python train.py --vocab_size=11113 --rope_fraction=0.75 --parallel_block=true --dataset="wikipedia_en"
Each number is 128 + 32 x the weight over its row's rms, rounded and kept within 0 to 255. Layers, rows and columns count from 0. Numbers have three digits each. The size before them is the row's rms in percent of the matrix's.

# layer 14 attention query, 384x384, rms 0.0742, rows 0-127, columns 144-191
088:155153145134123149128133110167124105148145151160091096129174161127117159186142118162114110164137139157107148117115149156130182120088147174106136
103:138150131159124141132080117113045097097137125173168212139128122099165140046159085121159100111137145166120086133088209136121167183146127110072149
097:123097124132136156120064100146136128105111117142143190104154154143146169116124089173142128189117096143128122073096163160082200147044137159092149
085:116129088174099185110091150094089103056100098099206192124129107112149125090158127154152084137144115134095076127128173149133145151104128135098110
096:112109164135119160124156078129155128096109083128125117122162108122149211101117169131169118102125161205126143055130106106102186181088171101078122
085:204102111180155110082130170149101117102087098129165156149150106134137114101125091088069118076133138080129096154158104137185099163124138172126116
085:111072166166174119176124168079143165164170105115102095117202138149124136191152165151095170143144119094112121092105125150116171118101137128122121
095:166123090132162141121078112157059094121091097162152156134159093111138174094126087131117054156131162164116116160126142136072130136073151135097131
088:103142141070148129152133098078112163152166151132083114043116115155107139164135104155164094075165114164130190154108131094160075080142106109178114
088:099134083128149142108096115126130128100164113093149128076130112109129078131065131140145104170085061167121128078125137159122143110161137148134141
087:122044114104137152120110065143141156129143185089086071133164161132097118110078110161066152216119096097078155129222131136106112095087144126142145
090:156116127102154096113083107140138119155082104114195165159106086148149138108148170151074147166216083164138126068080164115104231151027064114120172
092:134186170148144176139116128166132131142144138100081110169132069087175128156137151207206096116199105169086098117134122078085148097159142126132113
085:141129138192120107147153129164155114108098071151203145128184148136166141117102142148131132148124103131158127154139127148125122135159149163097088
089:098110066161130122120187105188109101098064124157189108135085085119125181127131100096110161126100131101130170109140128117149112181099163128098110
083:107092151098067100156129129093118121136170104161097073120126142060070129114150138116121161078102111072117124186116128083186072162126098069158129
086:112147163121107102138109132105104117137124072165193161119110123107119183170149134086194113156109137170173103099125114146142149139071150129115130
093:137118149087165154099130189146129068113128148155097117113154211138081107139119114102178118162079182127145169127200127144139150156074108127126154
093:144190149151113173129101200167094195111125110152110139117161099138118133181158140115115112105125105146157091148147130071151129079128131186144070
094:114137128130133192187140146228189128131128088153132100163182119118172103143158113145098151111110162139105141162118191092115127097077111094108129
087:145143085097062137069107110124163122060135129113168139138159140163206164198118042136128122117083085146158123130140098061154094103098152173199138
087:056113084145129172134142139137069089156171137136134113131107115083079139098131149165099110142166185148105119106091140096145099091144085123106163
087:096171093145113148148169110095104164144169156130084110082132158129158104146155141136141173115137134144153136118103114177111128120187166140124164
093:195087147169139091124074098095120204141114120131181116174188113164150118139089176139121152130167105137086088197135105122133113131099135095089150
088:163053087146146141165154094073151128137183177120135116079157159106106143171096158135153084163123097151139134090131090087090100148098097084190136
094:050122114130088107148098113155092085096095080154163104117116068094116115116160117140118142151190144127127091113162082133156157111078191123153168
085:145071160110129104139137093144140103126107077090196120096125150146106128124113108200172147066109134145142097126145116157109155132135136093164065
087:099149085158188147141125182116139114144097112084131122076184094175142116137114113072177146170133102115099148158096108121136178173089161146119070
082:105166193100138086094148146171115054133136143139140119101161152076095115165154079084128161207082106117136126115096060130140166103125161116175151
087:131081142165129150163080152102142119175112148131131165133138116140180182097159115119056142111225077106078142177063155100155157116139103109102157
091:138120112122132128090169180166132107126085103143142125129136090153090147106059110163130106117122147126097123105163129120093123151151132108142118
090:132142119195080164101120117061136130156101107114113110156105143197143107120123156142130136162136156103180090097209107156144065153121110107144134
099:084088123155133196130109138123126160098105121091133123124155209120174157118132140197055149110127106113104141177109130146152165163186114138079131
089:116142129112121154134131039102165149163115143141089154088118097124195119168188165139141117053157137132122071095146107187134083127162120092156076
087:150112081100121090118131127129169136064151134086097127163139129119095142174161098143177161183122135071161151067157116110147161148132107125138182
095:133086072176214184086129129163149160106180089171108157160154151114114116161138129173063157127141096063127116092154157122179202115118138155079119
090:109095175137173109126134114070106177106141080153095124126160141145151175076138166095128172180121097147148130145142119154146153139228081099145128
090:065087155190146112182127121088124088103141133098115140163130086135110185115131125153151143052118077121129107131087149169114154101061101090144136
090:106141113129150138158097162152106130142155172112084125154136113146085114182080126137114160143086142061158149133105164151132141191057100130129151
086:108117168123078133130135185169131110131132159100094157107110151088151161146126095153119197159123156093107105129125134114089169155156083139177101
092:137078186099152164111111171079111169147135095128140106187104116144152122062126129138163136121150106136139106122157132073106132108125184124102162
088:155122198169183115075121136141086139139135142102105181115187124091134095141172106076098112115188116091120147076126058151160133157180147122161125
088:136149106102122074134112133096107090163121176155139160142142134093122127098116111154125110158188147114088171135103129112155128162118147103113111
089:097173165176173102163111131176167165149124214101117089127131067117139146154117139177166113181098090145151089142094069152116159113177088156156137
094:126129121108137087161098116188120146094073098143151128156113156140125103114139137146169126077134130130032177169126121160162166076143154129081121
088:081131148150139135139136114138062138106064130155117169163142172092062137145118130128136129147113108171152144093143147159149140099097198105150106
093:087097163177044106101189116129187086119078083111103099172156140096139145133116122161109091154095105072199209143125115156126089154144099137113141
090:138145129155147095111132132125135174145114109119117114105119121090150105082157136125165142122158175159109123157113081131139089113141160157102156
093:152161109088148163195121120145164144175064144095128105156165150114113103146169180114160165130046111139131071188101187135135114098154065138132125
086:086155113174079103107125126147128150165155110146141055146093165094133153180116084123107218124123115143096104114182143110114094127144123122106109
091:161077130132141081162180095080154163129144153104139099128150116123142107119128140082088120161167111155108103146068035111118153123200187175154132
087:101075137122068202097151129115146128089130042163092139151157143133129092166127129074083157145112167061110080118135130133133141115101155118141083
086:142121131109174123088162136141157107112127216135115131133146125114126159121174095141128139106171101069117109148113105128147130121142113113098186
091:130096123139167167130176116100117071159182198154128110126099126188115134119113180105151106131041112132127151137133157199131074130155156153080181
093:154129155093094161129129095158148093111119057102130121117141124105088127125126106109100107106118140158146182150100110158145148059151101224134138
086:193133107077120128119147115168165132204189111123162071149160121139094088146121181152099117147185152142163150090150143092099151109166161092110097
085:115197142079150149130133149126157187120083164150115155080178037102125123128122084140122165087172100114122113100127140107076096134133098086157111
090:159150129180168107062150095141109132148118091081084117094113168114192136174131108114157130108131113120099143095138163107084117087076138092114037
092:147109110152147087112148151129115114082132100126092153042099125155064119196161170095098127093146157158087107165131155152125049161182156121148187
092:180150127088186136169149156084114134158112177110139135141148125135135120095106091105158141063131159150118095162097107148112080097131140096111128
091:165077097194141149121156147148125126132188049168174163161095130112164130102128138127192119122149147127158099130148116122170089140173169102159175
090:157161113168174103114147095124125148160132122065168170135076147097151136104080117063100183111165119162098146036133158161112153157137144149124099
091:163113137157206218103154174154128160138160112122086098087136110115109122065133119103076156154181188171157127165074153159138190169095108098092109
097:104111148150111196107137113190163193150153156147140110125205130133183127141120123202147149135105125081111150115092080143107126131122141106151125
091:118045132115093133136125177173105121179151111095085125177132137090124141131080164106126122171140130157143096175090108124165158123111149160122098
091:153125136093130062136119168140125172157152130068122189142165127127101157097106175114166115126092102124111112130134091143151141110143110103149106
085:067152069124154150147099139130014171137149117098162135165155151125130142179122155136129133085116122103119140106137143099092134144163147127132144
095:158111137164133128080118127114148150191172096085120134130132108148137149159164076088144131068112148086120122154131140029131157092149135097120144
092:138104109140137112120135140126132173158136119118196095165138093102119202145167149094130121131133116041126133049162136195147114127119106159086067
093:140093110155164138147090159185150082107174077108145082062152125114158080172125108158060072083114128132164117097130093153128094090113127079140134
091:121182096116129097146135067125118090107131129140167169147107115130150085155177132083101104084107120121156085138093134132111121140071115139110158
088:123166098094054088127074158146150170153104107093084186095141137174197143135148138122139117127115125149115204139173167090064136173149150147117134
096:093104107113045116125139153091168138090118067119161151093099110123115083127112122138178105114119071141151159120132121109142125064131191080088187
093:092135087207158119143141105134116110133128134110159112178175116160117176079157114103147134116054137170110115079139084054141067148085121182129121
090:151140116135114061099094077090175102128170119171144153167189132167108151130173110172114144131096169139149113109089116105097125092111171106172118
098:181168158174094135095108129098145090145121158170083148135121093127168155108146134186155151130210136079117116139122121117082144122157165093143092
095:123104174178122182117121143135143091110113207063170118122131138094143133126093134114186135119108195146093077110135137181127122105134138165193118
092:145082138045124144213127126145157071136107025069203154065110143083129102146090125089152161129119102112156161185128126143127113153139129088107114
091:111142087149072141124155104141070170143136156148088119130160114145180182120133134110087159125118140127077145156114084097159118098087177127147086
094:158089138156140191079060110080151153157105144124111112153152179143101116103083126184221136076161106104132124169180129160160138172134170132100126
091:097108123069132117125126126069128206112153138115140123157153120144152153125105172059101092135184089141107106076091115089135133097059109159116109
091:141088157114129171122103124170155143126150148136096153105097132097147138228174180085100202110140164185192159147145108097099143138140107102174167
090:097089179143130098116110154177075102129107147098115110106141196139148122115122070130076136116086164122097103134121203148171086114121034130104082
091:109195140065177130149109067167152091157088082106069120107147169104187122119140097124129102108074058118112112113172143163125115120122158147172072
091:132167067110095104146167114154051149083107199109188124170140167083132061145120089142123085108122189096156097140043149090126106081152136157155123
095:088116138127141038133122140124101140070123039145099068183153171096154065143150139153091124169121126128097165188171096204108097152112158144084141
093:126121128113157115137125137129101104110124109116107056093120158124106132112111107167201140158051104117134167116112131131197118133114119132165201
095:091166116136114088188059162110123123104099096135090137181112101105157146069143133126086121106128069154113105131089076128145137131154127111125152
094:068163081185129184186095109168081157126180107119079210134107120085154112163150069112190159154110170128132100082151172156164134149166147123072133
091:155154153160145146157112165127175146076138145109140171066108114135112072181121145089112187100098094127169086102141171165138177113143142185162185
085:126118105109132132127177093114120114136132132124169144125127223108135151169091114083157116088109154098177104091103081125087158142127150144130073
092:169116128165130088137137110097130140109127162180151130173132117162100154160148095137135069165099107146085109146057164158155196105111122156160119
094:089163159106116126111120151085105132104107140206158108112112150144167102123136153052131103150098152083081080133149128142137125081138101162169204
092:131094149139112109146132087148101128183103090129111145157126157164077130136090110148149067110133085131147168141137056143142124112121132097136129
088:151112167137151124091126104151114134069152142070128139105154124156134126145124155163134121081114177067130073102119153122147127091124173130149125
095:139125129184057110149116086207080108112105128088145127106092097081098108075170149111125130072090119139097120168113137152113103107148155106109181
098:056114094154139110115109156090124076192115102133120183074160121112147144138075115159138157052110095138163173093102132149112118125065145148148157
092:135137181120061144072120099120126164095161141148135095137130060099127106102124089162143122136118140119145089103133107162130152132085172116097145
093:143106140112138195119128145179119125102090171164162096130091232110130120082091110137135161123094131081148082065140166086144161208123147092139139
092:151107100087129144112109191127140111220103109127148155071155084068089131108174141112165154197151183124105166191172088119122142121136141127103121
097:139182129139091102084092155155107044126093143134166127123150135141144108155153050117054102070138156110111074144101082174053139166146117152103153
086:192134134106147082110121135161145084145085137165097112119116112140120117115116065117167126119123199150101052167105118078089110122156125137100162
096:124158123124103126129168116140130148153074068152082099044094149169133156111141092110146107145132111131133135102121132106175070152094101158157100
096:211140152164118177144088143150115139155071097105117128124193135105179088167142172085135087135142029145140118131062121103080133076136181182125067
092:105160119127063098129134169138142210093102167161123123140138160133123194126151108158097160069067133079159081144080132159108104053121131103129099
094:149066088182070142180149127169120057175114136159180067078141094163131159110135097141087157150101141165101155135187172123133123180152141161154208
092:145099109167098176163147095088107115175136128127104087115115086150143161162144101103111087219156092097133114138100150131111153098142125146100131
099:102076173147093150119122074166192103131083130149149165092157149164099119135119161175115114166108116098039197137173161140148170094172163142087168
091:130058085143164124129126130116087142170188119106183102139139161176191109188093133111134120104099122156123147169059164189133110068152142145156117
093:106113109068121171151167116073110147054062156120176151159107151123115104162138163085117137127111177108095165154099104149110121195135103130136103
098:140134117158175074168133091141039158165164172167155096126153098157156078139187088186097115128132131132147126184143104147135125172075181130133116
092:180155109128108134131109077098121112143133104135058127146131129170107103138073124145168113115147174125137102151220184091133133104136077131128070
093:135091195173095152169131189093133089077091131104121149162078144170153126112159075149091136076117107059129167107097209092160084107176119182155130
098:132114089119148096147131143090109107115100117100081145111118102152130109081173170098131111074108115139110121092120182123182172046182157132096063
093:100081110099080145130160098098159140163123167114050072196099172113106122150173119080101077172105080143122154159135161117146160087110188109118091
086:148118162179173099064104115158147127154158202182199103115164154165146054180140169155151157128109132183123166108160126150175105150186167183184134
097:160164131117138104131168124064154093085129133126153114127179067106122130114165119138097170053171086122098120128079116107143142142124190163105158
097:179143095167125082098099120144153080142141140156155180125127104061146100129117123144153097154139078126139122095093118146131127185136103101098195
093:074062123128144131121155134068171137088102149101150139108055153154123149166105175094146113126093147091171134108127103101159077111172139140141111
090:195117115110146087100119123145099115074094123137162204120132090164193114140159110130225103162154150110119123123096182140116075126166106127100080
095:170124144110144169141032113103124142114170127130153128165120174161135142093189099103106156106192131170115133140092105161142167152152105207121109
096:054165151095131131143147169114091096105080145164108141124087190101122127100108161141112108142121149147130157066148152131143166101107138126101164
094:104119101102097104198162098175105128214095172114125101110165123098135110126136105095070138118111111139169162127175130106127120120090150149153144
097:102145142109129169135152135075103137094180149140126124173158174190102143085147162154054151047132097165142123121095142114131142163160135163120134
096:119129154086082154121097146135133132061114130098101171155133106058127070166136114133117077161119054075109166118143139120148150155177079114132100
094:180121133135140137135162109118118151116115154124147137089153086142136110063156168160148104090168118125134103120121114107097160071149111087078081
093:135128156115164136128092117097113129106145089119104121107105123122170118142135121150135100117097146109101067123113140174159126168101130115104155
098:118156156124158115063175079111101087188138138127179142088140123147126125168141085092129094140132114086094097108107141072146091175144092202090078
# layer 14 attention key, 384x384, rms 0.0757, rows 0-127, columns 144-191
081:111139121097168114170167110107197150156176192131121056154120157152160130148043198090080164097075111106163120133119094130081097086117188140090083
088:105120131172184171182175138123119133153114059107216147144133137126136100146135151169127158066123116106132157177104117100135119064092125101095097
077:101116095141090118150072117111171106161122203095008120084140100103087144105129128122111128127106150150123169146100223053108104186126120151110176
089:118152169120117178155137151127162137088084092137090122129118080126199155081143150092142127107138095146092099197098112107094155128100167136072138
090:137108077144128192127095101149125136133156181115141196183113132090104150110084129136103170154123146119129166140135129183112098097107072115143136
092:082138169175144161135133150141122099125076126159146181100146099091169145089117100160164109123129165173105140156127179103134166133114120131009084
085:156147144148109104097122100120154174098154103096071112106126110139097148106116122136137083149069153129185117075115115182082107123167183221177113
095:121137116146190147171088137092179066159133142054151123072143110107118142104159167166177109129177165062137153162126113121154142092111183131093158
085:135146142163103115139085167191106118154114121154130084093138106140134113169080123170164103161137238104111112108147070143092126112121097126121096
087:092146104113134089111113155145116121132101090140151155104088123088130185171149110148112157056099145122172130126139139138161097192095149110133112
090:119197152072118095084111163123185111134125115150128112102180137107171113163124145148141151052070132190128118100163097129150167123167132094147123
087:138109159175123131160161148131093107146172156135050137129170182126055102177111095124119122153093083073181204155111139127089103090138134136174136
088:134105109093161086190119147136187159148173131106153046042157133132070108167133162133121107104115132108154184141168116118100080135104152128153163
096:145131134122114129112124157091138184172111125079132084161114116105097082095099154145116109144086089139116094131112133045061161085126071107167159
087:140111052149157148140113171110166177140116163123103131086120155185125117144046077147128148115170057167146069146135173181084173110130164135143164
089:114083183177149148092096143118184154112116132099126102106104151196103060094173058115121081105137143142113171144137156167110145130152189095115119
097:141110125186103181173126108115131145140130144091073084124110157140144141159112160164136144105111100122080162153128132111101100086142149169118116
082:152099156111141144120145141154158117136117104090157138094076105113157194186125109145112104171100090100162135095101159131129124104137129153099132
091:115103129092084093107127140123127110134144118139147155151065181091148120104188129163106196087112129188107186113156127137123093097167088107131109
090:091163142153100136146154123140096141175093135097158148159133181110134154124117170162149133159072127089146116156118115157177129158105077151152124
088:107148160177156100205132198108045093169118128182098159096147131093125165097174152104237154105108116199084131134142130120175147138138153153116114
087:125136172121119125087110082140149121136104144129120093075172177108096188166110031178084146116079115127030092141114035103168116149108088148187119
087:149177078153154134145099059221156127121130042128114110111132087165103135130104126156105049113171133090096156074094079135149104151148202114123158
089:136136188077116107179137095105164090137138120152149140128118132079095141122110167120121171115104140135217160121073147152097108072104158078124187
088:163182134144130069090086181141073164156152140091136112090123126151135095173159105159038178112138116121129142157147114197129130120101099132169157
092:082114111116088130125160112149057126121138143191157117159114125174105109184127132077094126123183157159165209162117160153140155162162139151131039
092:101133102106080182139097182178116166146172125157087074154107150026124091127148109145137126121108103124134043098103171080131074127148117101134114
090:155110113087097114204093097127161147112096158137106088173080143099090131099136147061120121122097112135133213134152126175143141118151125139155131
090:078149131106078131131112108124123170164112153113136072157140081174149145150140136158181092141064141130174145128166158146088067121089104110165155
087:117091104137136135079114084152132177143107065122125158147132144185158116153095147098075104114131174146127154080131142100069084147049148130131095
086:120154094142158126151120063077183151172154157119142124108102153124120126173101172106150117150075175090179165151092152133112149145146088155121118
090:187168149063132152127126115110151179177141113120123138111151067149118157134179175092154114078085134080120200116088118127096109129116154161133147
089:087127129134127113088120156178121103145162166152111124192130099121133145195151128130051204079076085146152100115166165152104118084151087119194144
092:172129138129085089106084157066150195128186056112128111104151132133111100136101170129099130140130084102180130157133146075156109144091105095112174
086:148105076165066147164139135115090047114029099118161099132164128088180114129115122139080120152070130157121129123081113110073129111141105153087161
097:065164148148142127139074155126151085154118123152199078180158121147134135138171143155165155164103201150132102144173119134122147133100171105085144
094:125159174091142163085073072194128159148120081125150077081165122170101126074177092136127128149119161102142108086147131110072137123148131100100151
089:162109149087102103114169112120103135067153076153156087100134148146078130127126135136195109174095116170165112123135132150117125110145117124107194
092:121107081177075147096164145099156091069091138124142109113123101111114104167171128134163080120122065124073111122079156172144117134091138173072110
088:109123100161126062207139130127114153081128124139101142218143133120063168185117118099101135146072095106154149098123122136152127166131150135124128
094:106117114046138135174157103153128141137099131115121114094124187163173178169141161130124122137153103127149166104069124182112122183066135158141166
092:143096139135128145126152168167133112159101143178095110081109097164153170115043146173195132107138132108089179119123172137145140083140151089067132
091:123167084130116180154116127126154162063087175107141053151140115134150186115118120110112166140104106106156137141116136151134106150091156146162099
091:149139144129116165076168134176137108098122182179139141066074154126148111126113067133109121119141165152082176068124127118150141111112108127200164
089:070101127110122138154119166100121155132197148202125113147135124178150122146127152072129160134161189057096111075178124155127113134092107164106103
088:109076069164087142169128095126177140143126156136095100130075108176154161113092179089156129081196177109146107127124159104123101151175153111132130
088:109129125086163141183132160133135143073129105152149114108124149084193168109218129141173198146092154165134083121151173126101119072124092177119074
090:145075099078192091139147101136092157099158183137135123117104144133157132195125133097170138131035154133100137152126141076036144144177108123173126
092:124049132120098023066099101076142167065119126163112080152170112090129149088088116120105089094105106114126150143079116162099152140160129146138114
085:108109114128104104111095090141121140130122123200101138092082093161107127180123121161097108104102177115151161104086133129212139156121105117120098
089:144118148120120110127154125153108161101108142103155153149125101101165108102161119125110111122202168105136166099197120150111143099078139146069054
091:202141106216120073120088146110099166106140101099135100161151074086113137060173107163215127091115127137161122147159087144131142134185101095108184
087:161202116163135116143114119093162182169109152095125228076129121163109128122107103119079134141094158164171106131101113146109133048097154118057101
091:083152162131068151086101145101098181066100115093174099111113142091115172129138121168145128113151162153145116068125125105058195073179149125120134
089:082126055149107114149192108153123119111097190130122146067143049130164099195092099074079142100090152125179166154120142095184077140133121076099099
092:151136136091122088060092237184111100165087076060168152127153143189119122182129133138159138103101153085187128121171107118134134107126093163163084
095:144152128134137106135074144092119128108158182123171109126084196142158149155104114126137114073140196119103156125131103127100113120097162117199142
092:127115154120121156169108190115154163131137109137125158156084089126153070104128094129142081132182123166130083140115153166129147148112131160106147
091:138141126127184143161101091140110162109122158138140158176171139086096075147130113133150116149103096114140105102182144092144193117177134118076125
092:091112123145127100149175151122141140103137143144116134119058114111109152186106172165133099102109097145147077106093116111118122140081185122158178
086:155116120084184106144113120098130091137130166096151076164192098093142115153133205089111105107108106090130153108126109179157108116123146118131060
089:103175145086097117163093179150135102173148145137087106140169128113105110178160134130144131165101149158060178094137109134184139072143121154121145
092:072151075141137072100099134150131135071162119173169159176107088151115096112084101120145043117133132085090081132174098157115120126114145162094166
088:128178134089119150131099182153128093131141088185189122127086116121134120104133187124139124130105121122093136168178158148064109085070145137126116
085:127124068147120147150146161161153132131152092132156109101087158128121107189145166074118163088109096125131170122176133110108105127180159180085094
092:119118120136118099128159146101089141083121143172152113087153110123128122122093082127151147132136142147131034117089170154164123134086077089089092
086:158062113155089126101120130147105124166160080158088092084203158120144074116138153158167157144132139099105132169101143146144106102180151180115098
092:162102118149153134150117146146116133105124178133123167119177137104057148111080120148211099205112152139199113145138167171176100154113113086105096
088:204142131116184096108081075129132152145081114111153126164156119103165052103121127132131096093133176172187167126117132117113126140133160115160130
087:112171122131149128133151058110064113133080152136107096157115154137116134144166130105181152165120129134114081148127105125128130127112133118096115
089:110126137160137164187124156085107129174119113123144076103133128184094157214132124089110152124112128139093150144098097166159142144121186147185096
087:073149088121151141088160162118126185139122167152121078223064171127097100102127191216118168103155153114107078147162135140148120121101084157172148
095:136180096159145102151125124132135089123125141111074078116167123155092179113126085224149122102173100160137142083095116132141062118143112155176109
093:120161120076130159119139189103099155143128136085116113143128152091137118121094168085135144114154135135141067178130150154138150072074092119148094
084:204154169130132093105119153126096093127148115171135158122102141095167153125119172031153175111102121162140120099149122155178135159117160173167130
093:071128155061104087139161139148092175174159069069103110129154128169120185123104094148147150135061048150090142110112117116121139153208083155156129
092:041137104054129110132162173108098137175141097148129144117102194066174126114149116106086140088093146140156162179132101126112138118120126123153083
090:128113123085102073073170113169158112083097157137149053095124105152107151123075105173153120202173189137084134135086034116104118132092152115091133
085:226127107138158173128145147165103162085168144137121145156102070136107126141163161125202118115156206171180086157115123079094125076172074102151127
091:111126107154171127140195090195084167109106112154114136103131152157099144172172163153163110182175125111151158106092123164113104141160123077121107
088:190116125159119145126136100182090113105160139142065170094137045113140101161171127141107144127118090152141070111141170136176159144181161108166126
088:097164123208096157155155132089162102205074131208117063112151151111120122160116132132235112147105111176070084055152151159156119114108147213103158
085:155069161144142073104115169062129134072183132181140178125138123152096144099091168143136146147079156110152208099141139123158153123151171144118160
086:128092149169170106135192184138157185167126154127100160080095111120101122133143137127076118113135104125158204120143170129150183148133148117096117
091:101121189126156100146176104105162138134104075148098104118134123161143093166113165171190108117100119165147087142150174163174110148178124169111096
089:130124103086112125155103106157158114149209109099178177103101164063119107093100146117179187057067128102192114100152128121103135106159124124086129
093:141080125161098138123126115120123172188129126118187151143155120137231174074120128155115157130170094159122159177163072118083083157126163149134177
085:088157080065126106127203114101154142105144132125143119159137186178139129140084173072084077165208134121134122138153122173122116130102183173150105
089:150088128120158180121161094092133140160095096149131091155145129093093185176099123170158100056143210120131205162108152051163060159116120078094180
087:131067124130113106097093156144072184158150090246184114093095130120110153136068131148108125158136188116126070099176135075109130131112143147120096
081:129109072139105127141129226133168083135111117092160131119153135100155156109150135129101055159163051115098101106114093152093141127160142148143162
087:100104096144135128167104176134138084115122122151102099126128119120089142092129162096076094119115205125105100163124191199129096075121087122061141
086:138123133057091076124082076111108117122115095119158131153112174135169136153084145152174163065211046210198118141136145168070117137094139129075165
089:106107152086165176115125077083128112148169118125144174108122119173090112150140151054146108120201146131142105136092123137090150144101171149112142
093:152178122132151087111087128093043121149160115148110120131162087096096077102106089123099166145136124137141095132151110161162139149108131130121166
090:084130109120089112122159134123091185097136108148150167157192103166116144102119116113058122173132151175093164184109175167118150173104104145155138
090:136082114112108167110125096096106172100114094083099162142119166102128157104142143123155128154163053112127172131148110050122121130113114103119095
090:116114036161154089169154133152118106135104123146145095104143115128138197183131115119178190114121097177127108174140123165134158122171137081126160
091:170090166107161099101133145099120164130168095137150144124151148150176138140150173101110155174177169128129130117149148166138112075148178118085095
090:089116153137178241117198116116123121147135187182185157128124133145194146131107108163186104174167136145146137095127151151126079147116101139087106
090:080141064144139173137119102100088115128134123138089092146137087108133108126143166171180116149090173125150172098168131131112178101157150192156176
085:089135173063159156116127107125114129114223125174148203075124136161094116110112116136158184123102105133132190169117122185101098146148087163134117
087:077090114100178164082133101070230139109167151116182130162142154141146129082095066135119170166160169133159072134110048118106082159193177125136155
089:094070108128184111157127153128128144143162138211149162141120143152104112135183168136171177101158150113129092125129118136171158135155094127188159
088:141108109072165122123140149125183084110095137132101161128100152124099092118115138140123200143131130107143134106177126121116144185140128114159115
088:122092142094095127119090127144115119161152164183122113052104120121077079136156097099138108090133113137187087138162086089129117148147152186150058
089:099161172135146131145140121077153105089148153164167167051170092097091156110117128140164119114114155168103080053149133117102133092190166113127098
089:129110087111081051113075095126118137087172123137093123137088154132187113120130074133193181101134114160170105095156148154120186096142100079151155
089:107094035100163092077130171119175178132081105134142098077096086107154081200131143095130136120102100115129113101144157162146119130158127159117127
089:121156129116122074078147126134160120144156163165114060148194119054134128128142111175158111116139157103133126113156147191156130138105105116140159
094:092124141193126104114144049180110131159105104142109101119067131147082114098130114084115076155181125113093122090130077082120143122151162149131115
088:122131161179084101140092081212138149140128154120140164105143084102126160092107083146139106147152146102082144174112160128098121179152130072140169
090:129148080144096205092171101080152134178206128101183179139073138142133130106110136098188086161157138096159149143117130086117142118105119107091072
092:102108158136162133147143171115109039109150125085123120154134135088092158173126121146137144095142157184128085091069109105135151196110082156098226
085:155149141148099160175158090100102184101115112179111140169127098095153120164132143121105144000136163144148131140146126170125164125163131170132162
087:146180115134109134171158123099151109164110115111125097120128102074115142139126119127095147124167125146181100118138143114114088143096158109099139
092:104114158130154177149167178152076125109171084149117086108124156089095121158096081144156101125087211071198121116195131108106088101143098121129122
091:118174131166138139103128117116106119130095114114080138122148133141169153143146107156118049156095151110103058053154132173198147143118177182138130
088:115173098110120142154128161085074153141129158061131152205132110085184108096158151191130103111158165124218137182146110116101118144063155107162096
090:143133070131104153129132151136150108131175111151067121183124205107118168164098112106107133154076134079116108128165086133132163162134105149125135
091:132129118137114095162166184084053121108165156156070094142139168171099125131107069078154108101165138125171085164119112101130128110154113151105145
094:127113103161150136149114134117170174130089153143091155138085137118179118129133147098122135172156093149095095129123158094137115096108113169121162
087:154168155162099135102122065094108126100147072140150130138160136113113133138169083154070107123114149130089100073123111129117088097107130121133083
092:078148154126138113112222097131129135168122177159118150066165080125137109157100131153127144189206143149149162041176134102130107102171171103138158
094:111193110140180140157140084167155136145110133102045091142126134131095154126176134122147154093061231120114127111169151177167130156149180180111141
087:091184138120090051122133048100129097129178154092088133082144181143081168172124145103083195130088148167089116135150150088105124145154113148199125
091:105163134145104115157173171144167108063140153093100139145120134099117074141110175164049143130176164110175114091110157122075137137115152079166151
088:169064139125157111106134115094125153072072116099155140144137184131130187080111190133152183137081152113136119102164095083110138117103229117129110
# layer 14 attention value, 384x384, rms 0.128, rows 0-12, columns 144-191
090:105190106083114159086177122105141110142121118160115111108162129153050144153123115120112102172138170099175154137125133123154108185101048116087144
104:137116094114069183098062116086148111103117145085130207155143124121138115141121117163135070107141148155133065130131164056063136092061125173104092
096:155133119165169116149168105163095150198089159173115092197183091093158084087056195103145154124095142112122135092124113132178106144058217076132064
090:154150065164073129136062124130114155121139123109119107134144140113132094160119167086096085110170097126119154117137082190137181149043113140112092
099:121101108068138125101110150142150129161116128068173102132121131097154120097076101101134154114109097154147149159169127155112173089107100150095160
098:167124100120112121091124049171138148119126068061193155062154112132213108139174164140102096144157101117090089113065100099120101134112170108150142
102:128037130114128096162217136146163146120153118179213156163126192166080125125128106192147185103063160097105123108122103073102142081173169110107141
099:140067128176147096100101118169140167174147108134164082124159135094053129168154133065074097147139101110110110094139119120186149112178114122155160
099:091174147131115104186112117175120115106084093126146124114131110122099070122147150078065170137120125066178151162093122117161117172072158170091196
096:124148077142181129101114088168129149105161133151099139129134123163131085138140123097086095081132126105114143109118120112118147151085167153088133
094:110101123174144148174164114073131151124090137130142137103069069130082175116126157119176133105075116135160159106143138151076085126148134102083149
099:122108102174128124156104070110115113128117127163125126136123124135142103085069084156127113149190065126105110078184103150172083152135057096174136
092:139139098129150175114132192131124136155153069141114121099069120123158067138063138129152086111143105142149132162116153147194148089157124149137156
# layer 14 attention output (transposed), 384x384, rms 0.224, rows 0-12, columns 144-191
094:067114139043087159107107099195149100163090097136140114153115116095094172179136129105132121144164140119072122110163147122169181107134089066151166
107:109159119088115136114136108104107141162149104168138139130145078132162083092114090154150176156133087176087087147088132115112141100091124146135102
098:139083159172096104177201123109144140168102160117097083132146039108143096135112168107119096107130135145133175120151150119103116126132153100132097
094:060123072178143106157115089150038132133134115104122129112129134139053147194065120161188119083144095194111142163132082085128147079129154203091150
101:107161061108104100140079149161123164091120173115138110100086120104164156116172112091137135100136088134120163117091170090157154110141085124114115
100:157075145162143101097141115141124116152185111099147141110078138186139078122142204075120077128154159123109034106092161143101113139198110144140122
105:154140100136161092135095165099095104151092170179163190143153182167115122118086119126118203126081136124103173129118117115093121139142207135100104
101:147077084175199122091078134127158121198091119116154126122102079104070132131133086147141156131072111161105144103148160081139162139127108095112124
100:136101132071052108129162185164105108115089151153113150139141181163119100166091129088086116138146158084150113130161154107110140145106095158122178
095:144126113167124111127115127189118156153149129123114151123140192126136071136114100164062096095079115141116138084108104080118119135074138133067184
097:131190115195202213182133069089131172113095127129159147133149105137131128140150111065122168109118113088121094146108110128079171133176122060053142
102:060110117170095126211135170165131116118132118153133072101039121069128124099099120136143078137133115152173163063098123134131101080140135083176112
096:144151089145138091142136196167123083113111083118076165099120101118128141176103250165151114078130147079155134111103158124165183101103111105136136